{"n_layer": 14, "n_kv_head": 2, "rope_fraction": 1.0, "warmup_steps": 232, "decay_fraction": 0.742, "final_lr_fraction": 0.1, "doc_mask": true}
Each number is 500 + 40 x the weight over the matrix's rms, rounded and kept within 0 to 999. Layers, rows and columns count from 0. Numbers have three digits each.

# up: layer 9 MLP up, 832x320, rms 0.0472, rows 241-307, columns 64-127
# down: layer 9 MLP down (transposed), 832x320, rms 0.039, rows 241-307, columns 64-127
# gate: layer 9 MLP gate, 832x320, rms 0.047, rows 242-307, columns 64-127
up241:529510536536515529526531588555510544535519556486532464494571457574414494484568448534426484508525521406421505489528438581540480488531514519470478454539422481541548441453578571397518445531481479
down241:529484508495493410409489432495474505478496515531576522523394481531538501453561524470458512441503463493483395474517560496451408494422504533448510482473472522485554465495443566521545506531537526
gate242:494475524525562479480452530410568450572471394504482440483465428490542486497527500526515538509442528479461487462444499507502512493464540485501507515505484533443458509490534469480586477472535546
up242:461482460489572482484560476440497447536479497477571492542492441501469537365528472498501520514515508485471490567503498559464481469445500499476496410539499547519398441512490624519524511566510573
down242:521465483599507484508576478519557500450439519549481430492415432487482528453529478505480446490537567503453531564517495532498515528522439496504567584470454563432545468501522515503463492468511449
gate243:469446554517550499525440409529523498497444474511444445607528482496513473508636521503519499431564492530448553487505531472533520503473526472527420414495429519490512506499505507476464522414495498
up243:505507537413573554458516553544507499510497487500475630444464511464555526418369435504479507502470547576472464538507491460471392535597498522535485586475562534482513504540480503484526527499461548
down243:458510480477482435607495492430485494539467518430515513489477524521576572449483538540527543483422518470490601488539561502521568547487526451486539540480541525462493524499480408504511507531495433
gate244:505495414475472499544539449479520529488525475451496472418537445549463502479526476402521531488539497429563512471478496504508492478525542511467528559516539493424556446506470480475435567571522501
up244:519550495479434445513493490550510512540514481518511555555423476493513516514442508471610473457535453544445525445539575554426509507585462460526562494512476543528492421484521480470503464526553510
down244:470500441445520506451498554480535512445532481553532621556487473511399508548468505536539504533461439576553406495549529504445466484609473462531465521537452542553472551486501472475509527550469468
gate245:506479486599472499487484493503480460524517488395557500565513553479527522497475457499547498566517464532455436424550522533520570431466513471576529514492528569523516474539481537501542515496460522
up245:496531454420567435473511474519425463493461598512475481475475516546556524485463454480472457509513508430499544540507495494496442520522529528433484486531431529561509502490516485497517474463480504
down245:410568498501488499738515510504509552486519479525501480525503471495512406455469507473479557484515475492497747438493569480529515507443484477446512489488465474510511481526492440589474523505532498
gate246:488465491463510514537491468453505495551446464449429559481534506482492467498533556495507482543431504605503532532485482488488579529487449526439469528513488553531514563499496538470463581506568481
up246:515531506518453500522507505573499466408446527507487557431490479472475492460510459441505486513534476498476512603437461442511540500492498515524597519523483519532466465617465464442481466428483451
down246:516514496518463431454486502601463534432512459522476483551554499474414524484443499462465456441448543524456528525523464519506628461464443444482548439503455545426510487462512451536493437541528456
gate247:491491523509475492500536537436470498496486521481518499496478589506506466467520475479515457539446448466425514454512452480499454586538478507434557525486483493487475486478539553536490532499519556
up247:499542599536489475480530429463542491494492507462492495463484577475560428426518463488508472581566430562505483451511470404435543473555467516467491481459489518513512489421557553522416516477541499
down247:588474519475535422482552531456486465498486558487472473496475471476546605479550492504549473442547516501494474498500523570490510512554552440444537499578537490502505471449553560493509505511506534
gate248:464444470502532486540579497534529470421566500491460474567475465572475428503460559492455407468466513530473447448443467527584556487437478442443560426564511465516501512544491477435518553525426502
up248:548552571479591538513497490453450547547529475511549488535551530460441529511507556457520534477515456489513504419465476548472438489453543510478461524478465512518511543466500514456505434487514491
down248:518466445518550635640500554575512547541509543499511488385571488484502467484513497535534490515504497475467602523511491453488470425478542471535583525535553471506492450459460478462428472465453589
gate249:558396509514513527509517493522515482503504443483449507502548515437493424503514432561466574477505538454523485442462481454490521490536487404506504487489520506487503564494509473470494529481493484
up249:525487530465486478490483532494467517548496460462464540531518520512496389469483457466511470465491563491537557476500518533466576573529440514479544520510542508519549551503505463440441450476543493
down249:502512543548488528492504486531539552439499467503504549421477495537543464521477485494526445473537482509587485428525440461479543470488481569482560609460434500498534549526546449555502470498483484
gate250:543515519532509557463510477449506485554472465495499496498479521481569458454512528475415492574528459520587529508474512494543573517507478548469477508463527468567531577535464472454510490500528560
up250:450515505583468452499483554465461474553505506515456525466507443508488519480475500499522519569503520430537496545459432547505534492526496467494499559534507520460484591472471522540497575421481477
down250:533550504514520539551478592435481479563487451520477490562553523507467498525538518456520498600512551545487518495567529565436524478528523538467570453471545490533483468509514492510522506469543440
gate251:456533515516499519473523497572483498499574565545476511514511523479489428475467531541486426516505529489560452497480472502563504528496515499509479534509519536487517481515454521491570461479474536
up251:519482530455469474437479582517513463556462439482479431475500465536449520526546522497545492474445482477519549527494581485476547485506522511497475506477496524442500524502530461515482534532506437
down251:472489469443508453554517563540443469530453482489523514431473488521507538504566453531568404545529543465453542461503548481430450608536541459502473568490511427446465542506481522463542535468514562
gate252:434475494458462498496424503439621464474513540438565477466476466546539504531482543482543496590524595550459512491513456509481580510576459540542436418504511440478467375513461506530568538586506482
up252:542586538483538487519422510503544457511567557494514444503484545583477507418457426487534506509485476511540505524513543455383482496488496504480480413481582453439513527423482559581570470529557453
down252:537519495459468513461547557545529507584492599540492414441510499442504446573461543490508502494510550509500463506465505509518462462514461455468483476471500504490489475470493471534501527459509525
gate253:459545504512518431495539504525505557490512515440477466487513445470553442410534415493486501516553570536483581520459518439524488501506454516556546492447516555561453572551555527502539441496501501
up253:494396443559497518475523479508459481587469496440456476543491586543488531485448513537521482461438447540571524469492487508544455546485478433490605418447523488511544445494515548501417432447529552
down253:516549509439570512507496528531447431570509439433521408513487458476532536503478467459476544427570447440490462550452505437564481520445482520446522505532464552474477413524540486505470548540540545
gate254:527446463535534437483446471528485501503517533468428456493559509503500523510478463558556520539472475541481456563525511568493515491538520530465430518495484507459495461478447591511609495472522486
up254:476470483448512630494493541501536533499505484478528534509485512468441513511433421462522481447523495512503546463511495477470484473499467399556527468466511464450511484519512418571435521465542457
down254:498450445501516479509504485518515497560487501419501483452508512500552442510416511552480524488496499443512517517539533547482471536452499493451474502530481469500467518434498568415523507509543498
gate255:467431565509473506503490480481532514530458498480530536534442523524487500543461481480488525468428486498577505501469493485520472527498456537460469488479543551454520515496510533524496504547543480
up255:476494542509482517488546539455482524515495456474475490463399513488486551505476388502542504457455508500516513464485552470547428497478476436432436497502422514468474517447482499590511563536514465
down255:515521539546501540497452466486494483520523482464504469565461526478502515485539427484493490510466459452442453455478474525486553477488480455483478494525534604515515436516473528519523496523534530
gate256:501489501454566464541447473517579543498464521476548458481498459512467540587419455467466521507601570457446479446524553593516458432520449549494469525413498450519461513561489478476443512519506527
up256:521525485522533530502530516475512465545526478448419426445532543529529470477586584556469555537519486621505498485460487526489561473445524530506437456505515537492553445446484469528529480515503528
down256:548463485469512529562548551508485521476489532533475497507535460442473523502506514461548501497542499547504519511560410558490534462522472437513390474517452509499554534393473540505446513479439506
gate257:481554438467504559499423505504506528580478518494500555447494478517542423453499526524475560559539610457509488556568518539524538507471403517516500566547486486521503506460478497487503531461520550
up257:495428449474546454503539443393540462424506449491484489513500485464457507511502523514515535485497463481436534483469443493509535573498563533478525408512502488467567493514495472531439510485540511
down257:472473485464500425576378541552539476517562489542498475552456549491468542483464458508477502501542480468477575514473518511479518534474510538478463515450572442466501477462463525534529532498469546
gate258:385499486475532462500464522540539485530465517524552539567497562561530552460514512531552510608424537532500544484442566497560486534497394503490481587427494470513456522557637490514489535538487501
up258:486506493460509472464581457530489497475425467446545525525437460551462430426507556509543459486448514482527473440478472524470443512475448408404530484485513589407506400459464470499424469609486574
down258:563452487470521496368487440527494561467522419504458501481489554546523430517450555474549477466498534374487326474468521456437508444476502509440492430516452519489518478517515543487441469479513510
gate259:580493480438504482495458522535611500517559474435496475466514447459503476521524525490595559458561453531508456470538563521492523449456461476571483493548494513438452470480573466583540530528521485
up259:494557475583487420527560497496420458522507480526549459543494552560499531471387470500491480516488472412508516482441532515476465510552521471495485416469521534525486471489497511547507516469482493
down259:475544513505497491779505486504491522533522532579445555459548467499496482542433564530504497505524565519489676485473495507507505534502525487433441490513471497494487500526462510456463499436550489
gate260:513531456501462474535500427472492487446502498426540507440530476499522510515526508530542467555476502519519519481484525465516546504490548516459523544466478528581564507494541529484514493534521446
up260:507496419484539522466540552484464511547523507515543531595457461497534471501465463480482529531546502454534478531477505553482480512515498534495527522469461464491539466515482563535478509545490520
down260:444515476585570461585547506454505505567529488509514499470468490508457513576556532479569458490528538532544528499496519555518482451490577533536491451428543493528468509500522559485539467522528418
gate261:512488497480493588526547449532468507514548505492510536476493495534501474485434536471506515484494488527517535502515474535555487541465541495532512484529504539510520532500400463506549482530431506
up261:489540544452533569554465510476443488508553475405513517518409490456417483504455479498439557509573515500505507522547585546461438463514520592467464513500549481497470427521473493489570493506539505
down261:562518469504575509473550494501543483474529465521568515509464480491528547521454511534466448532527554451485476511501515473428495526537450536426484432500535572484452464506515568482494556480429546
gate262:481547469457489505496553515507467425478471494471437427478509472443518544587503558442489581540440495497457533593523575500480450458466467441589551478490472484432439558484615556495526484480514556
up262:435544449485444497534501525492538495498492494534494482484488546487533494491510553538574504463554524483494520482471503564487481541532517475515511436516543500432447540498486568528424507527531439
down262:497501519441490477499478571506527465588465425440528605578501485487494439506505466570533473475448477480624492516484522492529474515564537475509425484480493490520498510487495500554516481570446504
gate263:451467472465458496464623441445504463516472519449565477490477460480496555524447483509524574463526549482408482530462453526592482515540496523447503454494525472445508524489501579541574559490523480
up263:505447477533494483486592557536484493491468503492534447474456546475464500523551505545476475479472594520430517532493453472474522464503525505463521475508495546408543442545523594458426591545547540
down263:550501559474499477228461519504569495518483510505521471472484450492517436488466538497460455516506463426535300496444525529494487533463466555462524524518493533487501497489560543493477526512470488
gate264:561497487440502524518557456479515460457529547507463524441582461489512515558528426516474512537543443479473484360536487481472510492510515414592520429491476413496509476572486554474494480588523476
up264:583501472529539463438443510541519452524515524472485488402582532446471444503503532571488428506483542473450484503488530509432532533527505506526495413500474527464410440515484479432456502514484549
down264:483477479489550468426477548465457434446548453483503441454496529464448519520523487510536568511519597530536354509476468499596555524507484547482541533437541506462497454443488522491493503606402515
gate265:506521489503481552477588518502601566543459497480488537472486467499483418496512559496430528499445482489442506468517487510557430452497440500575443502494488481524542548568553441487529486564475509
up265:470479514559481522504503493572466427464467532486528545526468562436468440536549477521484509513493495515465505500531503460544480513558490456554504482523506511550447484426474452469575478508489543
down265:516473488505504500398555575453502440508479501498482560533468476525524490491518513513577434502579575510529365455529418491405527519518432513515420536527502472460501509529470578432488551450499452
gate266:592533473510505538518491562463516548540442438469443518442525551477542508421500560526523506565497441465511490463521497494487476473504525583641452485487403453464505505514483490464496485537501500
up266:493456557548454522468501482480551507570543549489525505448506489460429464594513480558448501455471533459522469481567475480473472543428532553466514554505556526412474536512554450458517511509497515
down266:483505503476511572612488478476464472541522433491462493471512513478537496440495440459455447557534530547550592508521477539494461440564553450493449528666487463477492527473559526488516450549488481
gate267:444540537484501545532468452465550502485491522523508434525457529558550423466468397433560540459529508423466475475511523509552436489486554512536448523462503515493522497485525423496496537466524528
up267:567493441480478557477423509437535468493418545502520499533473477531521517475551435465454540554494520572473478472580439475475461441540522499491472497538539509484516512533502471483633469548524468
down267:563462545485453544506467540468473448540513514491493510487522503519585511440599441522518466498501448495547492482509495475551441445400490565599508459428390430526461479488548479469491502545483457
gate268:555509521521534521519422524469495466516456453498458431481471472512430503518517464552511530555513521517530474497485442534478505488506490489550522479469473541443547525496483559542469541489443484
up268:473519446526492485550543509477491497505528545508478524510514495493489524471469477530472496461420561541505570514536564467462522472537498494536520522508557456505577520476515590520485464494505487
down268:512484623511575490514531527507510440450534543429536549422452474575511475461533430487464498589480448508531374517477502514434499476530584523563471498470418511571477472484450573491508482484519435
gate269:471565467539512509482525496492516533510530548519418504478467430437582514512487544451464534498382467453435532540486477517558476494473479458496578603539500476434526516518457538455445566448515562
up269:549515479464489527502482484588429482533445515578503498524479505497560402489553539433494462440504538540527525449471557569446520522479512564461453450554536537475581483455585537617370468489421472
down269:526481507449474591516532529416507471537563539504511531508517416560523486493518498550512470448512537477579531480524504420482516502429544458468494556520591512589501582488489439462516515514475483
gate270:549457462495408564501520482490489471525504499563507496537491490491558557609499567429441550498449407517484510568512553569470515487460503509495465540470494520463573515512465557481530509479561560
up270:497489512502493519491424500522500512497584426496531534489415534511540573517448474389471485551479497516546515461446473547585549524541403511487564571462488543491513495532499491593475551490435573
down270:536472600483490498634456436588446493503491470521462445473532399490521477446567425439473463538548474595517557419495549517518487508609500540485525484530444530531486520544534496548505467459485512
gate271:508501554449586565513494524465444451546477521458561414462415490491559492450497533519558511561449503543535499494445553482477417463404361531519549535456464538449521485528503520466544577505500601
up271:564498448488488479541539514520536508507435526532450494523587502448555593514526454433481532447469467503508508501436487516571538473512471421512535465474498525448500511486438470579508527537503467
down271:456472540462535444529504552503430479538465468576548484460506529420517539492480427519504465454519467489538575487529532497456506522504440506543503451470560561553456473528563525489460483439467436
gate272:473495479432494533483580538482597560490475460483459534416464500473549474515501527473497544486504431523544556452584536493470488557489454523532499512422520491476503557536585513461563463503558539
up272:496451507478482392499548589511495503527502445547511461488523584529463505539462477553451520529515519464474497511487486437495386570483525568524505523443518482517470528455523374498501523454530442
down272:563504445480486502390480428521503540392533481434515549529463468536500468560542513433550509452468466525504426518520551404448533506532556524451454485412506384471463572389500501501472492412486490
gate273:483451492476482506466542431498545553578512467478547483545518451521526518522500521514474520484506569523535522467545548466565474502501547429515511494504554472511577485462519525530450453556498486
up273:523496534519538507454526518465500519566499534526465480461518512503488447439530533511422509481472513458475533501571611520505539445544507469415494492485530448570476511519466422548462506560522517
down273:501423456497480506549499509506529446450432460532564490492478472503519462534459464558522547523440484553594546510494478539552443467499546493532506544568472518507557520485475503510545523528460427
gate274:582516535414507458570538446530476474414466500457456538484503408482504382464506483410560533526494477515436487394515524533414511456539447557531488504513589508547387635528448444469506483561510493
up274:442574484554494502495451545492469383514538590505520518527511463459473432447469489512471478496524570478510514524556508519622461502496477431461590536556470545476548493474440606499489526578551541
down274:483469489443537573554461470472438531458525459506454504558451489554514531483632523487492514515499516479519548414541447452516573498443599549541482567482589478453423506477480488418572463465529496
gate275:515460500481460478505488497483522477521521469523502521489484505563454511513522463502486480509481572463494497459469509519486461499480504445527548492538473537496513520512571559504514481560497544
up275:465476494444536488488469492492544461504500531509467437535549489507542482486479496473510519507526553473457531441435528529540411497489529512472460508515448505453527517446525546512489500571453491
down275:535501479494494557435470540523467515501479448491508432524510518499510533469533510519511493460510444494502427474552488566512491461437549445478471555447549524461448516502502470485514513494520495
gate276:525501547491512471544473434487547555510475469423516461497517503482532547487521503512445450499439488486499510520581534495468437482550500530500511515501458514482469472467495522430504497570488509
up276:510476533472572480501525539458506522431526519537494483515542591454447489479437535554502552525578456490433459497532480568567475466465461491555484465517551504505520473470492500528509505520442510
down276:537454491520488519459441467526483514565540493472502532569431496504548519480533451528492540427546514544570484491469533496515542580471523437459468509567470485481509515462527426456504486541540499
gate277:488475535522532573467575506555574446477510551536515481529542480545509501562456476475505496485526536531448547387505475473484565509536485466515517488539530435465512447422508502462469572504503514
up277:484533470449513518513415472539525465526500514511488435502447500471483454528482466466498493514504413539470494564534497462562415488536474426495476465490546500558501517493506580438611463521501533
down277:499525490446449482394487502477527492555509448535537477526548485502466503466581460493544528545481566521495449511545540484522472436503486449419536509512468533534538465480463551486546482492550490
gate278:527469519557454513509492474501545504441625538532452504530433465467591506499508584527483600466408495450535544547541486509472461589483483470478475536584531478501471547518509476496493496510490461
up278:570456572551497442463510481500537437554479447540438458469526518533493525543582515439504467331483513555444476527529509567479434461528514485520536477482492551480521456435578430460533537514572457
down278:551533481456566438551494459510531467458514529465491484506621522458476487474540495488512478492420552489445525461487473470563534540531481451499500577512497554463490497527432536530470453503487518
gate279:504519493465454467536500468486512531526553572521559516578481530551585513534451495519501508499481491534440481454518509485568518483495515550515469488477558464469529553487552502465590523451515488
up279:504513561493571481464484498437484528435462524477500473496487508484494536468483455462474473461455490520495480500500452513489478398484477531537509474446531545482470581499536510475489634552443520
down279:478479547525533519357507451535543456486514502461502550497550481476468535534566491457415469512473529548517343509507454427469426494439510472574512523571547505469513474473526445478538583525505542
gate280:466505460443468509551502505547476513518475465489465557479508557466554480470467474485528453514490491427464525454494539548502512461531529414495471474487455515466552498534523561489499512518624545
up280:446499459495466515526431489508509508498512538445494551495532493513561538518495483510550407549472491443444509477496506497527502573553448431439563459498525511480455388507484540511419470552514451
down280:504471521543482570483475507476557615525456484535591473523564492449544603480573548519576484528472490484535450467500509514513467506504460445528550520488537503536520475503496492528473512511435531
gate281:481460426553518483555498455480498527473491591435470498408542470554494489466529474543510557472494473477552523490490553520494471515479505488503442524491434521495492493468525501433526543506514476
up281:462505509533426476509464480531500533597467568451467515538525538561540526495510520482491506512561440451519542530515532501532516529466466519502475509469465435497547549526497478478432565530483400
down281:497492512495492515415539449501498470515549475453474477517572465465416409517565526446486517537557539472536409476462443548524457477498515491525561518486523553474510494486482539486485523497474482
gate282:515475445455482435529496547477518491497506534445530513449497425493510439411498543489512476498478457536479505490556484572507510504601426503482552510504496575513544501573553549458539554523565571
up282:574534453512497444479495509564506519459505515508514528521441478485489519548450480517522522431562467504473440513467482552591584439543470476478620549540452570534528540517478467577520533470475529
down282:510544480508532471269511476504518544429474529490518506452546497569456506551519490517457482459477472507526283473467486484514527492436530499454458487503492499480511477473533490514548490469484504
gate283:456494538447517522521459493481573488500549433523497452519544426412474546566534505438562503572448483463501481544481513541478533520504529561553421519459500555519389453492500589486512565581496507
up283:561518442447569448533454469506480533425429486526464507467480492450467496509538529578530531511537495525509500472468455473462452470498522485530468491488533514501529446493461487525498533544376522
down283:518469566485521477464549501513426500549497514513493454491537481518565455442507516480502477476508460511478480486468449476471521531481486467538423492564467445546498540469561571434527529527461524
gate284:552477545454499534525534433496578492560431466493459475504554453511461499478539495480566509523457529543443542505530520440421533507530451512532536546567479476515465473540556518440477500556505537
up284:533390530442515528468455534562497478557528506506481560523504460524433554516538431542505442430481541493455530542495436453472628500517452519482542536545456518584534523469494407496525472464554475
down284:491454583482471471312518496495411522471493484465530442548454472511459520563530449465492456531518415476500408459514439510507517495446487478482558456496533564552507488479483435473501492448528412
gate285:482514426456533505494542515442507507562476539546462461484503558533594500544523493498520497502454483459431500495512417398512461499479421504483445458479489583487518560524529445431482473501491459
up285:475538446525476549488518483566441503544512498473494600533495480499451441471555414452481530503444499626445592516490497504436507450510470461511496488483481510442492517578464470452483503460485484
down285:457477389505526557454425488574535474510421538523464551526484468519592535444540436465486482494418446558513486453443515565464539416497448518500486476488439448454566552457558485534483480518520450
gate286:449573513525542546483451500501558444472482396551529491450498435463489512493479497421493516539479538552470529472500505496453471465496478498569488479527513432450511451564610567496531579497527582
up286:532444486476478450534477488488473533503503495466512450437510521514508471462519504450505503492456491495528566444539557492459532558501534508462488510432449480477483554431501508457476486440518465
down286:503498511527481514756424492396457507480550451509537488509449477442466479446508482519481442532481497532509766498497510551480488524489519479432412500514534463459482494494499467526511498491454471
gate287:504453502480510506512449467520563451567466459556505465557490427543461494520539465463472524525479521461471481478524500454449519522455569513513581571521515475419443461561504452509461527479499505
up287:476493481494489522483474468523512536516472559471512455509493528478562521515479493594519547460506460447468496465520496493475526466563457566543490539547429546561489456523447527473468499440487496
down287:539509472535508511504548592499447504523438459432477490475522443546596495493434448540599433545565444464508467501496457517526492523433460452540559554491544512496490497432482502435505524476448477
gate288:496496529421472514527490535446472490508467491488507523485521481490419454519537549442509533507499500495469556542533490446461496593536451461478444539512548536483477464476528506514526524539528481
up288:544551472485491492513515618467486501488520541510526507516475482479498463510451514541554506598463519511502415455498492491471508464496477529544517393453483520519508537499555472480495479516561586
down288:491514453394473421585508560484482482481478485450583533470444545486466493533492485506484488486497494477483629520460505438446518560440474482412508460462479441502460500549505504499487515468483516
gate289:584498541507556535517478566475502549532520490460598567440410475516607529531473523444581411578480437565451492497566510541425476482586519511531428527488546526413491488529535468455548498518525544
up289:472488495521520473536493508479454457578523529482513552506463545507530499539443445504585481526436505538416496579504523486477480514583511494472523456431525547429518492510459519519548446529414472
down289:533540474509509477296473492509469507417410484571502493522456507443501532545428569596550479482487526494538298481532500542513501497571551539464549498485487450485453517480540512511461518496473498
gate290:472535468442498461529488439449543534472535398467525516532464549544533530471556473492448515466523486500528549406563516508495525473532427503561535486543465483488491542502513457466599489458496534
up290:468477529472451425525465517494470491478495530428505446494457528503405534560545518519483467503505543419459486594504486583479538564463461553519504540485504547500492593479493583572496528532534508
down290:487524504473509500564545480464521512444592447441458409555472447427488498482520493476502431432520487514489582501586453526518525545530540555520476537607555446534497445553474528476547496488519521
gate291:514490447539488498452474534493552492481529465457565518493474498498417438424448447494484517514483480472512513458477585498558498455547410482467554517495531529442515485544543488517524497543553544
up291:464440549442401490484473498493517520459468495572466502473522571484510476585549482521477575514562494539476513523517383516501637530437481531614486466461476498440575473515478563484439472488498408
down291:493460478599478498620536515508457508512440535480557583475542530447487511498485436466541489518483460448467621503503542520466468484469556405499583523510512535493494446504525565576505474567496526
gate292:556528457487455463492587530520520557469475517543592536530438535567473521445491502467490512525589458559448484486532560492476520463450396539489591501465498572477538509458493586455473502469453485
up292:480505452361491477510500447553583489491535488483485532574475518513551539504469439612483549481540523468479490471515456511527457559490497476515531491472519497518539517542452544490512445562584488
down292:621496454530550458473545559499463485545442492460403457538483482498541387492523535486474555526432482552491511480516487545461444513536522454465444526519479603477510532462591531520467457530542476
gate293:539455453490533481544418485506495517485541501494519447530408476501518537493505472568412506534504568482531483466520466540505488513494523480505497494512471463496463462431540542520507513556491474
up293:498555492507494475501488584485460563444564488495516526444546538461416533445510493477518535495483462477511450576524516474455502506498502490469585483480480515520476515527507524575549469487523504
down293:511535541504456424529558484522536539534646580543508467471536492493459515515426512507407476520458529402475523423472486465456501493412418530508528549504487415530529473479497518521529480533515466
gate294:504472501446473488514547532523437455599459523575514537523526520530485477519469473374495551522533441527513422469480496561451459496550474518521530523511499535439480520447540456570491551538524473
up294:466462496562537517524478501514472467565439523518486547517528564526531459525392491540471479515393481510505498578443552541479521513515529491475499466515502475470519392473486472508489470486533440
down294:491459453514395480529422583500529566454488473474481474498411470456520549530561470502506517505602538469510404473544468537469498495450496460537446494539476464500429504498388553519493547501528513
gate295:536520522452479557474513546534481537515540536548490498460521500482524492487455479528482505553484402501468483542532508510533498487462507517550468516497510493478477450470511561574455535461518519
up295:504546501483488432504532460473485543478509501503471551457489495458506553453469473425431490506495478534469522535514530473491468524533501485520440450526461503545553499522527552496472436504508486
down295:417531491520533544550543498514527493467550495522529500466465546542445538522496447481471510553465529486566511518494502518539467540504491485453482490474465472535464509522526477527533566542455476
gate296:476515482446467527529537483448523443534519457556534455495501456463528398501508461492449428496552579526400545532489516523580416485523497440505485487442499452491476454517414486495509457537475573
up296:459525552468528504496515533556521435460474536468415522522525460434499507461517483493526489523458508502410493492497575530544536474635525553512482523469517525472507509520453558522502534535467535
down296:483526444468499549418538494522537546545551487455490450486533489464598483500454505440505503519522476506525528527506525457520506492518606445538495529583513462536416496494531472542514507496546503
gate297:419543486426435511515498382475534537537515508479618509421486540467474454433489569444499531440483525471491522498512517494529471559441458509518539461457515522413538539498521472481444483481482557
up297:515498497535558469499527522530555487440449447482488517537523465523500514498445480446483503596491526508538507473511511411531478520457454456454416484528575465551549474523507497508445486578538496
down297:459479464511446526365480446461526543557525551517492524433479544501478544453553484456547482468409526467517500464501457458507512509406557501491528600469568448487601484438508487527451474517492479
gate298:503503483550495493525474523519523510465536500480503495478509466486495503509467535552509427573463482500485525515587460554471516519489550467554490562471487498476556534484519517527546529422488487
up298:541490510551483453492465472465452502457513531550535465506495519478446517458534496543479479618474487547567457476584475472468464487485507545507495492544475516485468483525480504471467453498463575
down298:535447506510553474337530426528472558515509503480454509477527444455530530536489522555455480489441513480484357530453458518569518451554454528512480509491510491550443501444497478446547475519452485
gate299:531486473492514443468448513482474486470532466486471513459499474467466444552463530474519542516510572492466441517493476508442468476530428531534489480508533524475477480521520487496430543513548517
up299:497510490469535500493458452513504515498504500442555537512559510493464500503395533498547539504513580583488452564463492500452489499531485453501496465504547477457498433498562488442436501493520491
down299:557484483492542504377484515514474518503512585518506506517540504448509513566504497482482489503516540458430291508507511490474398538482503530526459498485469497498523454494457440512478487540480505
gate300:505529424493450533532460491494537553483501496576507459571486426545512526503484458472505503511513566496484513468532501518493527504516492463504447495406413470533566482497444436487474484497548511
up300:533488460506508463538450530514458513477543433466431566491429529472435562432553441478455480489489487532487518486516437502549554556432527452503523506507459511524455470514432544506542503565496566
down300:514510485528412513375529471554551521602543489498509454472472450494482529562576463498489553511470511485542394540497522505489548600478502510499434467566407492505537470514516461487457520558502513
gate301:471490484525511527500520512460491480514547530404541506479457489474495462533515451433552435506506487525554483458467483507511499506474479429521526527454493530509505555492501509539458597503443559
up301:511478439505450503496490503502487554537447430503520532511543472513500517459507499525476514527417452492455528495514538469500506507554532500461476509539484485451534478481485518487506463470520507
down301:492552510530540508674531489470517509442523537461532482506451487514504492550493498476489468486508465516570531462486471511531467501480477553478543500480489556468511528491527481527475545522512531
gate302:544481462483465497489577484532651506482543540495511487524440490487460504568526539468543499465515467561469526534462528490529536493502520484485536518484485547458510496550495485509526479487560586
up302:457518484547425549468469532609463483485476532507496447490541562526512477557502503541558482497489381535571469467504535483507547512457484497565573457498516458485542507491456482494474512446483447
down302:467478552466499531370480491505460421595522458502495456526509472419464472487591493465560582453528516468407450467471485515475492474497508448533476440509458487499564506450429519464519465490491498
gate303:482499544507472476470493557516539532532540452473471485501439488483445474576476511510501500424527508541496483503553591515524504485491473483487470516483474538491517444520476482461510480474549539
up303:500581514436548554476454525517547539501539562414464458512515458565420503500547457522540449517464463533514480477507501508480489503410510430513493564499528527466517475509545525511546506492562468
down303:478488465497510489231499468502539467511508521465499499507462520460525482513485509497485467525486552543500248538494478557512532554452492530489487545512505485491502548491465488538518497482517453
gate304:513495432449469433467482467449516501490488493516519547556532476536466504481491555516446475450556477462562517487496456485563563517516565506475443488575444436553475516493517579537542513507570536
up304:511580487457597517549441463491456500461474477507507466462541562585491519563501467523466559540545474569504476481533539519502433503464578531487540543487474437538509503508505398515547475461476429
down304:533458474525473534565567525510508509528474534513417531481572545506524451488558474555531497505461420518434482522490490518452497474545418499524478490491532488508457494571403446495467504481497466
gate305:525517524451524521485476466459506477477421481502551511462476620521422484508479576497547467500475516507499481458461494462523455513493490517521456519489451564482491460453507451480535507518469497
up305:426512478526448518492505487479509425476455547465562517555489594453516474488464522496473475462499519483484489494451482439535467546464477528465464520568493481484499410457499471533422509498495454
down305:486560551481485520387512537488513498433476475507527523450478530506568474508537472475477515559423527450585427452536526513493516536537493549587473473459516553445467467469516465501576493508514478
gate306:501449487490528430533530518492457516462463554520590485478511505560536546518529497534485458475573508543456536427554499466506443529523567451519487502494416458489560434571472509501476511470526486
up306:449566518492535491458556557470496477483486536535480450481519464555469490511454466522517462491457551463468517514449476506518411542513458475491587571447479458529475483570499560504497487484476462
down306:565512530530494471455514542420497505484532540475535481515492477430515503536494442481545506515443458509535435601472519388511483561495491503511544487499526526516533475521439546508528565573515519
gate307:513477511510472435517532504550504554508451439540536588522459551529486507531474575489571508457544449500459532528578432484461510496502472489491452503466510553503546442522502491446504550544459514
up307:466460476463503511531500510564448547519477466464474482518507494492472511514503520501447551455455528402490533510533496544538511515520453498436483465485465531573526431517500488538522468551566493
down307:534491490478460518456547488504492447431534479486499565535454520475516515518544489494527490463520408518501453482539496455502482516452541503452475471572547524546536494499531461486510459488557462